config.yaml
n_layer: 12
d_model: 96
norm: "rmsnorm"
rope_base: 1020.0
parallel_block: false
init_std_o: 0.051
optimizer: "muon"
weight_decay: 0.026
warmup_steps: 200
seq_len: 1024
Each number is 128 + 24 x the weight over its row's rms, rounded and kept within 0 to 255. Layers, rows and columns count from 0. Numbers have three digits each. The size before them is the row's rms in percent of the matrix's.

# down: layer 7 MLP down (transposed), 384x96, rms 0.0356, rows 146-214, columns 0-95
# up: layer 7 MLP up, 384x96, rms 0.0851, rows 147-215, columns 0-95
down146 007:132046144134114101153126148137140121112130143167125089109145147095123132154173123152151110143164133126127109127094108084118107170114157159141111149112134117102111113157148117081154138101139111125122092118113091125115141147171168124087115122169142105109104102155095147115129128078116126105
up147 043:124142124163108151135088117147144160136154107163135139151112118102117125127074159114128081153157141141138143126096124124115147135089135106142127095138127100150107140095135130156101148114119122158130172125104123167171141191122136150060098151138100162132169081137144140161139112137155120128
down147 046:108110144120083121122139100079146135143149126115112134161118129085144112183140120138124151085106118136114084149085115107089155079121118128148101135124109153154094149145126115183135103130130120148086074107108134112129127114098119083179122109116112093141147148123118115123121167134119099101
up148 143:105135141158127077114109143121148128091116113126177142113120141172096126097122145085135134200116150135144140133103164168143139149129136150122142114152147105148127079097137156153118130145136123159133168083127159139147157110120117159131130143102082096158129173134125096076124132100119127124
down148 143:141116108107140178123113114116119134103105114156106139093131150134148142092076134107135128133099108122139108149137099127119087099142127106059199128083135156093138131133127138065100127129113105135092167123095154128133134143110105122121099143140107105122087141120120102187147113121126113126
up149 009:149054134128129132138119132159074102180151121079129144142134128118141171160095135092099143137133135117134146133099126106121137100102168151100158126144144135154112104110145122144116116115079120128120123128166140136136098137144092137136125098158138089155155107137169164191159121135145139142
down149 012:109177135112111099116146149093164103100116146161116090123145117102089133104160084141158153129105128141122095121125103115127119173144096164139130144082112104125118140170094110129142113129127110116106117128149146108143124129140174109140154054086171128089128107157118130100132158136121143101
up150 118:162125134126196121135108123109160131143119079105155186102134134107142107104124129172143160156087126142105162146151126121137156111136170150115099124118137100143133142140104127152141173133116136101158154102153139156145094141123164164148157140134126100160162167170135118147128168148114150129
down150 116:102145089114146150142120116130088120139114136166182139093127105083133120065131163113132092184114168151083130161103099157081149135139155129120175153149107135126141149128089127127151091106097129139169146139108130147121109118131147129101113127170120142165114144141117126090118122130141134135
up151 039:173123115184132082148151103178080157108110077134145132141106116144110126148124129114126139114136126166149146153105155114155136136115147124106162157113158126144121136097120145151124155173149140115062150103089136131093126132127134134090134131164094105117138130138160113163154110172140151141
down151 042:111135113104072104154160148094132125144145123155095156108126136080150133122112103156133193123136096184103139124107107109107134144120111132143100098152102087164106112167094116168129097090133109137108124125134145152132121159157137122138121118151135164126101131142132145117183139142075146124
up152 138:114151138137154122116164176109147153144089145138061112108121141104119154133137112155087144127173171146105168112136155110109112101107156108122121130116167103092150092121123122108102142116109134082149145094142117157119123126118080130101087170141154140144166159144151160126143156137116124121
down152 129:136150148124142100091109115146067110122179156134135144141154131137129129091131158148131142150125151105112135130085124120119119163148110114088145120163103113121160110123152144143096128137143116128181113156156163173124128126167119108144121151076159133105164109091106117081167124161173119131
up153 024:151121152102171163111105076071143157140097155120141135117114142166140098125133139099084153144060104115169154137130148110154118111154094180103149147142140096121131104140129131133131137128137165119139100108137097157131125083145113143158102168138111140127163137162115101133141116100130116134
down153 028:145166118168190095132099112173098123151128112144140137147100115165122134097104140093149160169131117127152140127107150172163129127122140115141141146113129136119137181098119115119136110127079123100116163117144138124092097144130158165120106177089130124137173108124119152161118115131163114171
up154 055:163100157121146085094085144166095104141079096161129144144133162163100145146136130146130111155134086113131173143152111160135156141107115144107131119139128125100097105112178113079130177118160120148151131097084147124085146146111148147118097136150156131158136126123125153103108121120143144131
down154 051:148106123159103125152141126151113128158176111141088105121087164111139115118151140150086135105131139124130162153152136144150183149135122092157122157161135116127116093150134116180120143130111092131141100136156161119125125151135115114099102163115168102099123102163138120136179179121146088162
up155 141:133118138127127083132123089122106132110101148120104129139123091127106122120121146151159090175134100161142144102123143129136146126118117158097132162128143123048134100106143093110147100116105124128113146099122101165093160156115154132127129131174114114112136182145099133109115167078139071107
down155 146:122108145133155134164127151157118127139097167079156123153116122111102154094121115147092120126127139146121112093133143134137139086067129132175127131140083099128132079161131125160118101103117098129085164150119084133119144105129097146128087124143140108112133152142155108134109177080109102156
up156 018:164082111193113103130117153180078097150155126168085129133117122123147154170107135121139127106158151105148126127119127103144132086121171121110152112151154181165096110108152142106109104110096129117105138148130125124118116131122087132101113108148131130152126105138152171164132090148136135125
down156 023:123168137103089146130146132061155103108098156155120114085151141070103140119144097148180145124120140147110095112148095098113119155149098140112130131107118107136118151162121128142160121096123105131109126133128167127150161130123159095157153091124148151098095140132107124099152166146106134088
up157 168:120148135107152166127109119165117167144115122081125151168136130121097106103124138130123117104167149127138156092148088151110143120130129135076147122133112187127144127135161118164068144167077119158138126128101092077079147128111118138104097116135141120117127158155144129148126160150148103145
down157 187:120112124153114115132138135104114122111119087123127156143116132178122119110133134090109131102137131114134106135136144109125095096134160132179156148042098098136113098161138145157120127118115140123117179116111124128162100098112129081092101134168101139105114155132117083186095128114118100114
up158 014:154055120173117097136124136168082090162150120141104111144119111131160168182097124094105114130152146120142130142102130094131142094109162135118157113150149169163101111106149135141107126115107126124099136156135136129110127142132092133099125115146132131135139100147164170180150114163141140150
down158 020:106183130111093129117158141069161097105108154155115118101136132081106140110153090149171163131107125158109098111134100105111129159151094142120124116097109089137122136168108128136140119109123099134103121127126158133144139118124162096159150072110151141093114125143121119095146155158098145098
up159 084:127156126145106147108138113105116111121185144151069137124120134143118092152141123093144155106105141082120134121108166133124153114095159144129101145136139127136121145110141133112110099139146096135135137098144113119091070095125100143129127149116107079128099194139146104188105142162152091113
down159 079:119174127081129113131134151117130140123103136170116093119125094126111109127120136156104160116154132123137131103127126106122101106124125109146169147093174185122124130129143124108142162105121143116106148104199118094155131184095152161092164125122156102146181138160108161109139135125143129101
up160 152:109125129124140128119119085092101129168093131134147159132135148159107082117105169126144145148137118103143115145105126131153122135129138115099167169146157104136111107118162127127149151139081149153156139130123041108124111132146140130071135136105119161133121100158100095118098140112104090081
down160 138:115133115082134104100130114125125160130090126151116122170141125135090160119115103145151130126093104086149118153118170151141131144103123112125118159133110157096147131142141120109125165163135159169092145142131158121129140144130110174108185149113164163125105101084083087137101151176148123111
up161 103:117134162105158115100084116157102161128139093167109109122118129120171150113129123132114137163100113115133119139182121143096148071152114151116166154117153120104137131146169140123175156139151150118156160128108114155149114124149149089148085108129153109105121108120112091155089129069133120127
down161 104:140170144135113161126125121116141147083109154107152093161096133142140140107118161143141151187105137114076098119118088103153174147086114112132121132084091135116147121101121153131106129114086117142111131115105104104101099139105148115102089145114107122108154110109184120134139129127183147137
up162 092:101145110096140116153133148125122180095155138089147150130086123160113107110101159148152171126119138140135151134183148143131115124126138156137118127143196155154096169142143130164172170149106126139104116106101153115109101121094099152144147132152090151117143132097115124141133104097127172136
down162 091:136106134116146146127139174147114123195137152189121123101133142100131151110065087105144126115126145145140165139090157111092090149177133126140119121105141115168152120104122107126125145158152165118169141102107133136143148111128138131126119103121111139123090145099122099147143186120083133129
up163 127:143149138105175119120143108185133117147103140146133169062124112192195128136082145104127167128127123170154130119113112155144134109124118136102119133127124163131133100157138115146094133115116133133142185147161099183161134144119104124098101121144105095153138135111140115113120134136111124127
down163 127:147126107137130131122116129088146161124140120115124111165117170175119109177167115107133130162114135132131114121149153185129107084106110157116122183163163127134114126105149158101133133145149135122197103129129128112143134070132124157134132147162095138078156132103141123103133132117144079143
up164 140:104108125113203123128101118159110085181087170111175153149121150122127133105103127142138131152141127151131129105134121128134109134135138128118150136116197091151137112144143120127088142095144134068118150122152141133126120101074161113105120150125151100150167130133090129092141107127151134121
down164 138:151158104164179105145138091111164130130068093096101089127088126145119128109123116100108106118133104136123158087148148102130128106122115149118120163161125149162109123164109106084125113166161115145082152130148105133109133088128189126149107142141114132116143122123098144112099120148114131090
up165 015:140062134161129123130093134136087104175145123106115150155133101139162159184084084128092124132123120138157116157104144098141130109103154140117170134143134167162126118109144108156123145119115131107108141155125128134142152136136114132106114137164138090133141128151165179173176099149138130146
down165 020:105180132126111119124144132119159104127114136150108114135139136089096133092161079142160168141100125160120104125116117122113120191138090159127121118099087079124120158143109132134141084111128096140090127134134157146145120111148150079141152072080148122098110127148128129096144143163104132117
up166 001:117078147144130106108100131155084109191160130130076114150154142124142128157111143099124136134148136117139135129136132125139132124086198134110128118147134168136105090152156154134118147113108116135082129168150137118125127125135124124088086146127144116186103109106167164150127097165105140145
down166 002:106189159101095144117127155091167131139100159143135132096158132095104154133152092160145147132116124135105092108133082116106123146132110154100136140107099084133140110165107107120131134129145124139119101128129187155151158118133200101146154107116151135102096141152131110110130158153100129112
up167 143:131080107154154105117136178094094151087096103108142123137139114135088129130138121126135111126123124108186129116147155117150124082152105136107119085108126113124136110116121137088154125082124115122108141104102130073147072084127115107125134134157105165142105127109100116124145143099176082129
down167 150:191114135101158148125153138171143100135134142156137164138140128124116128124103153172122107090121177122117167125139129128143085138153119110105114156155108093097138172110112100109154134167106111117140099141109125135083142093116134124135114103135107176115104115158144072157154164138113119093
up168 124:150142158112130148138153113156115140112132144119103100121106163091171105127099116122132122121139124129115113123135153150139116121122131143168113083124149104113182088097141111074138114069120122086101150122171125126123174103145165129140115199141139098165165097118092144140141106126119126138
down168 118:106109112137144131146112122148135157139071107119102167147134155133167121145138129128128115121130134103147118114158102202085117163109134125107169117152134130109109124161131145113118145170110131145134126124085137124148126090177148128116113134138130133170141162064107148119045130116133148128
up169 141:154136144092104170142127133124124160098120147161132127109141094146132113121118157171066097124120120103140145163123107141116101110131123165101174139097162150119129069129108089129119151119099129096129125111089121141079154117114087146112100146150124154161148139142093138101098131149133077125
down169 129:144147135098135130166115106145129096151155163146134093088103147171135134124150112158111134155105124178114143129114146087171129155154124103138141138160128128129153123135129130131084103080157129141147087122089168126104104130086125131180126135101138131127159100144139198108158094124116132127
up170 106:087100155148139125157143109105128134078118113129103137067103177134183105097121139142150093126147086120109138100172140126146165116130138152147136133123148121140116109139124132088128120097157093116128159122102094144127152158143106136100136196121138159104148125115137093132152112162121138167
down170 102:136141151158130112146116120119122103169122154111147118163124131158142123129141095130146135112166128100185122110099167111089151125162131101096143166156106158145113135121113091155111133107146142096139142155111108094150132115097096166178126137128125062129127151134071087143135133093144158124
up171 152:168140173133152125118126122137090117167134125079118157146113128151143150118078128140133094119084130131117167141119100180145184143136156112090161155122095096123114137166172101136093101076130143108141131150158135153160127118123146139112131105164141123141111151130118116125105160128151151159
down171 154:090118117090125156108136104145155151137122081110144147123102136163108132157121081146108085121195130128149149132188164098144147119111116111096087087109114128115138136114130120124164140137110145128150104128136137117098158094101104182103126156164104119125128137115141140168140113124076125125
up172 076:121101124167152114128130161159133132130180152148109115116134132105124133152110148113120105118136127091112134143121159145165097139115169095141128143139077114125104076144136158093137161073128144147121096142110140166098127104090124113102165138180115165132155119108111155152137180121125107170
down172 075:130165121100070123132127137131127133127094123159141112128102106133123119171161121090169115125113099155099104118147118098067136134146122164132120099107096115131103122187147112105099120114164087163141117141098124103123121166166160111139104079158123122110078117135133149142141141123090124110
up173 014:163086109161116111153099113168071083113151112159098127157119139157168158173132135126127125149165117115124117096114138073118145101098133170131124113181168137119087118099147123099109117123098107144101138140117133140137119137125113161115104141141099130141135121143129170154137091162139157143
down173 018:121208130102100160104162134056165122122121146155131132113136116092125141103143095124163144114094123129100103128127110107104103156164103122118133137123110100153129155147111124169143115123134114129124136130143173132148162150112143114164163069115138135108111153124128118091155160166105141115
up174 015:135107131161179116110134115163106122152136123110152122131104098097139148156061109136100100132139104152118127175086153116150145109137191107096164149138109148146143114112124136152118112091126128114123131130122117148144157144135139128082148106140121091154157123141155175183164143142155119160
down174 017:112117145110080101098157141124132105104121131135120097142135126087114155116171090140121175145139115160095089108064122127109126158131098177156094139128074107113097157141119127114135095124137084137085110108111121141141129128138143098106123066130182106116132105150127132119123113121119126115
up175 154:129116164128164123109138111128125076115105088097114154120130141159166111097103117124153127153099142150157115053144153100142132149120100146089138107140150172091135127143113152137147110116076116113091157111112108129110091145098131157111120116146091151085150111110113139150080119141104130130
down175 141:094168170118088113130167136144080087119145138137137103119147107152132148105173094128146170129142133102100099117118157089093146138112101109145111143108092135178090123149155134129110126096148152154162126143147133137144173114143134154143170134134128151119155094169116147145122123168115096114
up176 054:103098139128127138136070110147067093115076124118125121130139162115124105154130126125098107160160099127149159077142120150139147136131128153110148144176135128098111108122151100076145182113144142147178133095123128109085158170121124109123115148129134149152124146084134144128083150122137121126
down176 057:106123109132160110162145113141102136143123093107129104148083162112115159098158121125092096103139135071139158108116128149144131154128139115117142136158149089155146136127156102169132138155120151160128132110153123101113093115139110118087095161103138137110105122162142133149132175091183066140
up177 005:143057114135136129137100146160071110194141123109135117142151112128179169166096138093120122151139125134142128117100136114125136104095155147141138120120141144148107106109181109132124115119097100138107136117147113141139103149107112144144091110158143088130145095122145181164175131130142143146
down177 006:116202132123109115117153155109183114113123130160131086131131125088116115132165098132169147133096152142113102118126104091113132175159108147129141134093096095129111141152105115135139094127132127117115112124142135115151131127150181104130131051093165134090123135131124125107156155154118142103
up178 163:105127152125141147153122115156133148104155174117157115119119072118120125090151108127175167184105111136149129147133146157152165124082168132108128129143121146123108163144123130081098163108116095161146143146105131115139107129167137142105109156182133119141141063152144150147104115126145139138
down178 166:142141142112129119091116149070139154124176114126090120097119124104080154111147126129162166139110092164160111177080138122108122121129120138188092145112139122151160129157089105134127125101137134102141127152144128100104171137172117122120113093138116117158130103136127129087170104117150144147
up179 140:105084137138174146134139116122114168148147103105112113122134156175129074104129094094112094122101120132151136154127132131149143130125157109140117110102176094141108170165158132128118103145090179148104115099112114126152071142143100091128140106126120135161128149130176157131150144105113101152
down179 148:126113141172100147120139142101135095129165126170150135073127132107147128137157112106066129097150163174125157135090150069127115144099140168141124118088138118142128112097129154130124107182121119142116117147117153114144137123153131089135089091090157155152110136135104141157121141156109139108
up180 085:124114125103129202121123103155155148093114117111103130165172122126156133152125133147127162185143099141121113109160100162158160146094115139159139112151132145141109089136105112111130116132092079121122159117068122130114100137123111183116134118134071130133146127140102133112146084126143130139
down180 074:143161149121131114117129115138182190153149157132149110175126100125146118158132073104135179116155160115126115144134136136148105129124142126212139094157114142117144134137115112142141167169143180128092143117129145160142165139084143125121134099156136119123124113154128093139109139130117102122
up181 026:132104097145135142130077110138097090121153130108112133113100147155143108160121163138102105142147123148116146103124130121138164104103122122069109119166127156114100081105139112097120134130136087141107128120135124163144132168129074172094090124142130145132171066157108177142113109129127145132
down181 025:143147143132152162123149083087130142085158115110120098117125116109100143129164109121160110077107104092081155143165111123102133131173110083145111154130091088120098151141149140152135143147127137143117108122128141100146118168108150115138130106105146107090105129129122080135143152150085082104
up182 003:164129103157125116163100124173072098094143111165132138143111122140154145164110146144157133153166114124126127108080135090098112111095136161124129143166163136119089133103146133094117112099102112132099156130124129156140095171120132159116108134178091122132149128131118152144184121139165145134
down182 004:131197105110082140127151142081149126130129129170109119111117129089140144126156099108155136108111110125106105128099116088086107171150095144135131132138111117166098155144110119171133081117141119117105139130128144112159154153139133137155125063139132126121128151101118146093171166161106144108
up183 017:161078120164126099141121131186081097136145121155115127144117117126147162184103115120123126118155133136127135141082142079146155104098183146113148132148148150138099125094144133144106111101094118137103143127133141143134112161113121143104133106153115104136138126143155176179175126167141128155
down183 024:117177119103083120116164145076154111120118148162113114112145138085123161120154085129148172114106119154103087117107115089101113156139089157129117133117100100157110144162101115151126112108137095130096128128130149119140161140134144102144151061114159124103113125148123129096153158148098139105
up184 104:084151180107123086130132128196120162140114127142129124145120161127099128127095156087111087145148083125161145122170096096129152109099124146137161162150120106137158140107135105076100127154156100168112125098097091116108129111129152110110140148112113130128136131110116114155125120100129170138
down184 106:161035169087154127163154107104147130116122125123133143103091136133134120100127125141112119155175117159098147119095111120148133165139146104127122123116111096129126150161095125113183174097092103114109128143138145142150108130123152095070126106128107132145147141141137134093106096133128120126
up185 094:131142162123110136147101084106119127151157164064134173112138109199118149132165136142136131177140141145131131107122143143101127117131116126133103111148141139130098131157144093171092131167127099164135140129115109124105124139098095133131105158129139154116109155091162141175135167109156123085
down185 085:159084137155153137143134113136130149123108120123110191156131118089128087121124137144088107083083160118160138151142101130134087101158104151110163155123130123108180103113123136136106135123169129123115107139129129136107087125132130123106157142133138124129135165100144084076123194114136155153
up186 018:148124109126145151130097089163119155104139086125139127143103163187160114127116133135107124132130101141123089096144129121146215116098147133121114130147147110104097133104152149111134200153144127149125111100129111158142140130101112164150074135137121110123148140132081128143084125137097138132
down186 017:130159141117161130100161113101144165121186104139178162142137081127151119107132142112100147137112140089104113142142125122113132114130134070088110142139109130152117140135123124158121162156149142111121160135129139128143142187089119147115122110118148137150118180143107044139150106111111122123
up187 006:177068096143118117144116138194085103134152116123128142123125157135138171159116136107141145129147123109141144126090119080105115120083165176116144130128164117137093122130140114147127118113082140137095122131151150125121067160111095141132104127169119095149145120121159131155163125134152144117
down187 008:115190109117085110137135157077171104132121132170107116106120142098112147119146093134150151096102135123126081130126106094101115161136106161132141134106109110154114134170090100148141091120144126116107122135150144093141147142138154128140152065112154138087106122138117131090144162135110161093
up188 028:113099126087142147104117119112132151124117137101124097172095124169128102117147088134091130122094110150122102117188153160182131106127099167138152140150129115107148122134179115124157152162137124128142134101120114099139140066152164105144102145129111107113123104130124144157103119090080105148
down188 030:132133160138157121135150072182118158123156125112181127159130116117107114101059146134131161163111131164124146119139172145151149137120136102124135141133155125108146157089100124125114140135125122106118131113159173153117113096109125155094109137090116149142131117146177090142126105113157079159
up189 115:133130151161139136149061112155093123127171155130129098130115127076129115082100112123132130163146090145138134109116102140168170134112133143122136177115096121124096141135133104121126157117093132122090096129107151158180117090088098101107118142142154114116158114108118162144142138113118146175
down189 120:132140119112081142098134145088083129127151114166139142079144157120128120121106117126173155107082091144116111142136093114101119132179095133140096105128092098124111166138097139120134171150100119132129143126113083075120155153141114152137130085106115123128071124120133137119168137123107109101
up190 006:158080124126124104131134122192077128136145111125125134112096149132114153162103104115130155085136130128134144143094139094121129108114190147089162156120135131144120133131113139172123154090105157130101131155150158127107072187122093117119132130164144100128141151129169120170158130117128134129
down190 008:115157107106083086140163148101142090149128129144093115094143156095098185121133098131121170102125125142120082124117125101111128145120092177119119122098098124163121112165074101137116105102147112116085132152134146110140144127131138127137147082119158134092123121162111123105147150143113160092
up191 113:100121122133138112151140157113101155137153151121139118119098124100093123151140129130124131116175157136150157113087139112158130107108093150097123178173143159097142136134168112135114105107150144086167096123144088106125119172091111118135082151101118184127112156121121158121108161144134134179
down191 112:107163136140113091114054112145141114141134133089145115171119113073134148156125118150137126138154155080132126149119122124126131128167178128117099109135115137094154106126115113071131133123142108147186132132199122112119112119126076105139159108139099126139121120159128132142135130126094110097
up192 145:143074173137145118115127120150120107149155151148108147128175128139130134137097153122115130104133131153113112130114125152154158117173172123091165134127164126137129122072142115087156157122138115144082159112140111121174107118154140156123114154104126170109087143167133149107120148120091133188
down192 147:127160117109164160125161115101131126129060133173117138127122135161132133159128138162140118138094149110109128136078093162125118078083120119146134149097133135125145114135107093162132129136165126108078132150172130091120119133158101133119194124130189124155135111133129114106144141138142103136
up193 073:100126127175152094136153155165137160101106141131179162129116133156164101141122175162115107120135149110145131159144137106109116122134069142123138112089122137147124160138164125102108149167119148102128157135121103119162110134143121162102110146124079120172162113118133170128114096123114073113
down193 073:157105120127118122175130164071091167119111148143168136091109105110111115088112130104147128093128109116127107149141131121117185150149129119126117139132102148136114202133148149122134129143130129154096139085162139161138121159102098114193140124108106139158153124126131182128156139133124105127
up194 174:129191138104157130128116126120077192133151132121122131118112152133145088157112144106103116139127103117152119150109123128131133135130160137077179157175143187147153148136154150159110122098107141124152089122129143113128139112159140144130073136163110146133156124147135110155083133169133139148
down194 176:131163146136138116129119138146119109113185105125097131156095174148171127138136105144121157140150117107116140178149065109115085169101106171140167143139161121112139161112132112103129124134112115150132091132141128137146117124169145136149137120123147149109113114193109055122143112139125138113
up195 118:097120171155161126157127150111126123102129122089118114158125150100117113103114127080141115140118126174116127122104162168132153157120151169107101085132160125146091060128155174098099151114100129113106131125107125112113132077135135087135166155122116145145118142091148108095122133141142165122
down195 122:090120115121127111143157130101107134146111125160154135133123134085087122137096128155123148140129139110133101102126132142123119169101127157166120153111136123159150113158150114130129144207169147157148138126128138094133155133092128169166127135119101119169185130138109154081111142123125055119
up196 123:180168139112148119158108147128117130138104136129098182150109137140143149119118143142144172112093099075130178115144161110146154113130127152114137161150133118090153105138155110131142141152155135082144147149139078113135109099076087157126116146127173132145138112123130155128119142091091134096
down196 130:102122107109116088090162119114114093109136139123152106108085131168130151126155127141145100121147099104122114138130112127139084122154115114180133123104170106136185154138134124120111108136114179139087099141161138108099119155162099099131165133099157139156133134132089099139179149141150146169
up197 017:171105113142132107105090099181102105127132134121116155123135207159153129139140138134091129135147085106098138121135098085109120110153159158098116123154155121105134084129145126080132132154107156157124130133150096129134107135130086149120102154125106110171147137142124173114085098129119135104
down197 019:138158153113093160104105127090142114100117123124136109132122131113104157092155113115134138114121128079104140139163091120131129170129148114123117157133079123135134158160121110143173117124129164122095111148171174120136175194119137140128171120111153135093125112155122084107111155115155176116
up198 019:140040126115129132132117133140108106178153131089085130189154135142159157146126143115097154133147127129113098107145129130163163101084168129154125124130146109141102082118157118122129112155121107129114107116154112127142135075129129152150108142134135080146111121107153159148108093138098109139
down198 022:117188156121123122106153133104209140100118154141163118138159100124103098112130119142147118163099149130138096130161103122130101159120117125117139139103112091104160129157111130129139161140147114097145137129162173141133153135130187101116167085080146136100116149155129088108137134118112134135
up199 137:125117144121141122098115142110140173141161101117153094118111184168138077122128190093110091093112119140126163131115175121132134128147153145161140117150116131111132127134135088114094134136136160140130172140149128111147077152122124131098138130111086145115150203135131142096118148094127141133
down199 141:134104126195104126147089139159112144155110125127130157154123137143147139128166108097099106158150166149117180163151134137119133131130130093133134151191122113109132126105157113159114158135101102146124128142173177099103102149103103115153129136123120081150165129091144115131108155151165146122
up200 173:134139167148142146126113069132121196061108077094115132131113117124167126168145112134136112131123111144136145106108128139091148115154157110127108155128103158099112120144138141106116106115107147129135123110079115124079158124118104109093129094163162126121132116097155136133095146087125086120
down200 153:167118111125143120173148159128158135113093122147158141139131158124139132113119139166114075153132109108172123144123150145095130075096109114133120136152134187097178087113141122142131125149166113119128076162111127158114123117104109178131124121096166146104115136124179113128150108127110139096
up201 178:115131155126171130115120084143093156131126162129132098140159082107107079126130174098130083147153113123122131106146140140135112107108121118154162127138103134138139151082132118183127156144099143131142093110144168177071124149120121132166100118168116104101130183112106128131141105130131115112
down201 183:121192128147132143131178151145149127106183150199131089144123153138097100107144108153117144126126121138095121138104158132107132075167101131151131124125139135151181094121152117143146118122137130096161144153107112129153132155159077117107134151110158130121137085138107139136151138167146137129
up202 140:139119142070142122108141147135115138119127154116096149125121127151087121125127127172178129128115111148127146152112165130170154089100111140099113133165134143081138157119142128096157143155142154136153122108094101126098144087114168135191123167155136115112163133109147173115145176121127097125
down202 128:143074150124102135136139154091131161151106154145118120106138098092087128153102111154162133147097131158127140132147154184143115080101140116162157113090170130111118119123124111143135123129117116089153133083125115186164071092099112111118132144137116110126119148127121170133121096126097128144
up203 178:151086175103131118120126090146148151091131179121141134128150149115163148117156121112133132141160123136124129111138111169104159115132166140161117128111121120098147157095102118111101095127099092127109126146134147120129112065134088153141119170157121090158160140127129127164155090163149075144
down203 185:129127140137126103128129140105109152153091149148176165112120139113131148122170129182129130157139118171086135097160134156113138125144129117103132141187181128130127118132139130140114087143118108142139135133146085152150092122131093099096104114090159135133145116054118136127120094137080140097
up204 125:153101109121140118137117109176056087133158112092094118105148082136093147133131123105127097154132114178134184152137109126168127143119133124099136164125109141091086167104137131144097124141133115091135125085157147130116127109112118128089108121135150129120160107085135141159118135127167108128
down204 146:112123118102173139164142138155098141158139130131087110152110112115109161129140129124136142093118155118123113112203099119113081104142152177114124156099088128148127165176134142152120150142155161150117123141125140108099116150118151108158152101121135141130106165129070108155087133113107095122
up205 134:104123190113151121107126120131108083083133158142093129153135140125117110139101110159112095164160106077112131151115130147148130132152134133128112159121117139056137147115166129088099117137162139137125056099150091113108147121127144137146084125141101131114132085129147152121124131151112125093
down205 128:084099144122127136137139150107145113112107127133063162144136126140106131126149154122164131072111125100164120121087111115139100163128078114114136152129122101102113128148089133114169150144096125114202144137126128135083152109128151110106091124145112148097147101158091119134089111133128122092
up206 057:135107153138116091128125188148130143137173125140120166150131147133127117152099153132141135154099143117187144128117144134192129151111194110108126173105137121146099099144145153101130149144125158124091130151136089128118112109083116132131137120168135140149119110102170106104155088107097115106
down206 063:106137122143099098150115160120158127141095144153132150104154156102110110159155096170133099110148160167139092125154094104099106142138118169124145142096087117157138102178124089119125102109154127074109113142141142154121132151127162079126125154124120155143098157114114133122148144162077106133
up207 155:127107111132122165119167118167101156118129116126123136096140119177145131139132193123164114147146121109126151142150162128142155120106121105111120113117090161095101165095152122174102120154088113168130177142119138100091111106090095134140100109169111078127144153122127143118106086130117137122
down207 169:175142130154173108124084131073090137150143129096100139153096103122125099126124134111141098105118120135115165132090116156167150121129135110143112146101128164141158110134107126150126151123135117060108160137083102158107143113121090095110152180118149099115127110149076141116119145126136143118
up208 175:097108129093177110125129058143095133125097119144114166088107137128124158121118193147136133146156160134119146163183102135165128162109153125092137145130141166105141110162157100149112134155134103158115128115142128151118131112160134157126127081152120139136120136103146141110133102152160143166
down208 162:139186159100125095130097101171157142125166135135108129154146132141187131121178119152155169160165163143098121110083123075123165119113133111103142135104127116112140122070125129134101129117140131101138099142123132141170133099146130097089139122125110090145143127095153153129116125154117145134
up209 101:119119125160138149101124132112133123091106140107112145155128129168131135158124156151122099118159148163150179123115114093111108096112118118123127119115125151134135114124112103166168125119149117098123129125141098109121147160090149161085088086113091142140169106132174157182073145077125144149
down209 106:130089151128134168141138157112124102132092098157117084149112145113175159136118145109127141130125156175057116144117124140134126120143108103134115141130098111117099091110153099102123162132124126170143130149164115129134177118161142175108151087077117085116101145117092114124148138126146113104
up210 032:112130121120137133117130128151149163158142160107115147122121133158081127116104107169133107168166135119143134094161101201142159159097146107121164122135131194127143128092141119124127144138083142139126146124107106164118152107104144137096089114119162140103144099115122172165141104084140116114
down210 036:146046124161096157134133057116133156107140127185148116119124151063140093163142123131126152093147144153147153138097128109105133143141135117137102127105140132120129114142155135104132114107148151132116091133118126132092135101120146100126146110136105107100111155163134074094132121104135094128
up211 125:153141151146144141108112092150129148132153092111138163127122098141111093121126112111099127110101112118052140164105121089119150132125165102121098087136114134149138133132121135156112142126129108161164148127145116172145142098119082108140097119119086104125136160176151132169098067143110108142
down211 127:117109115157139140110125156115120123109146111134119171134139135140137158153167137142139065117103119090145175148147133171167100153101147111140125155134149126125139156126139126130110134141093121108136137147136088084159121123156131147133082139186139124104075132116135113109092166164164095081
up212 138:112117146145165137150094137106132147128198133151087115138094127134141099114097123137151138221077114122121125111152107124149121116132136134113159110163118110139091078139148163121077114125093155133125152113148129106164106133114116168098124112111117125134131148131113112135149136102160159145
down212 139:103111118122140154106092071105118126138140138121158122155126104160125109140093134142128123096158090135173145109125103122097143138114114121135132126169104102118127129063119171115125135124103135127138111100106108114141177115113138196100125125125122174087123138116182170118086114152122133093
up213 148:179106123138122168120111130158152109118094082123132154079150116135135123118139156132131086145123129177154119167131141152115146132149162162144092114127167143101143116118134113122155147106118111141118104117138175075105113077078123156113116120118080108161138147104131115125134108123099128181
down213 148:135145122105099142130135134129162118120123141115095135094104160156107169140112046126175109133099129139148131113167157106172150096160140177151163111101158139116107102182132129152140096121157140127116125122143164112125086103125131112148123129139145134171141158140153109137144077118118118122
up214 046:163052172188138122140122106143110147163157135123139111141142161177127138124133114098111142108154109128123122119157123144149119074134152123098136115155102107166096128124140152159137156146144189113098124119142094150133110090127126162171128114123110119141132108175122095149112119117110135125
down214 047:106142146154156115145162099125090095106117142166170147117123116123118105080087155153133135159121131115108142111161135121155162150120128129067140089115118099140135115147118137150143115140135093133109177152169165149100117155108169096118125127133163139138145118143105123121202131156146153113
up215 009:163094109174116100135126144194090106146156120137102153121141156126132159146094145117146144111148139092159141136114106111127111114124209138096169119123156155152101103134137142117125117110083147117086118157148144121116109150110102133111098119162136109180128123113158148152160104141132126124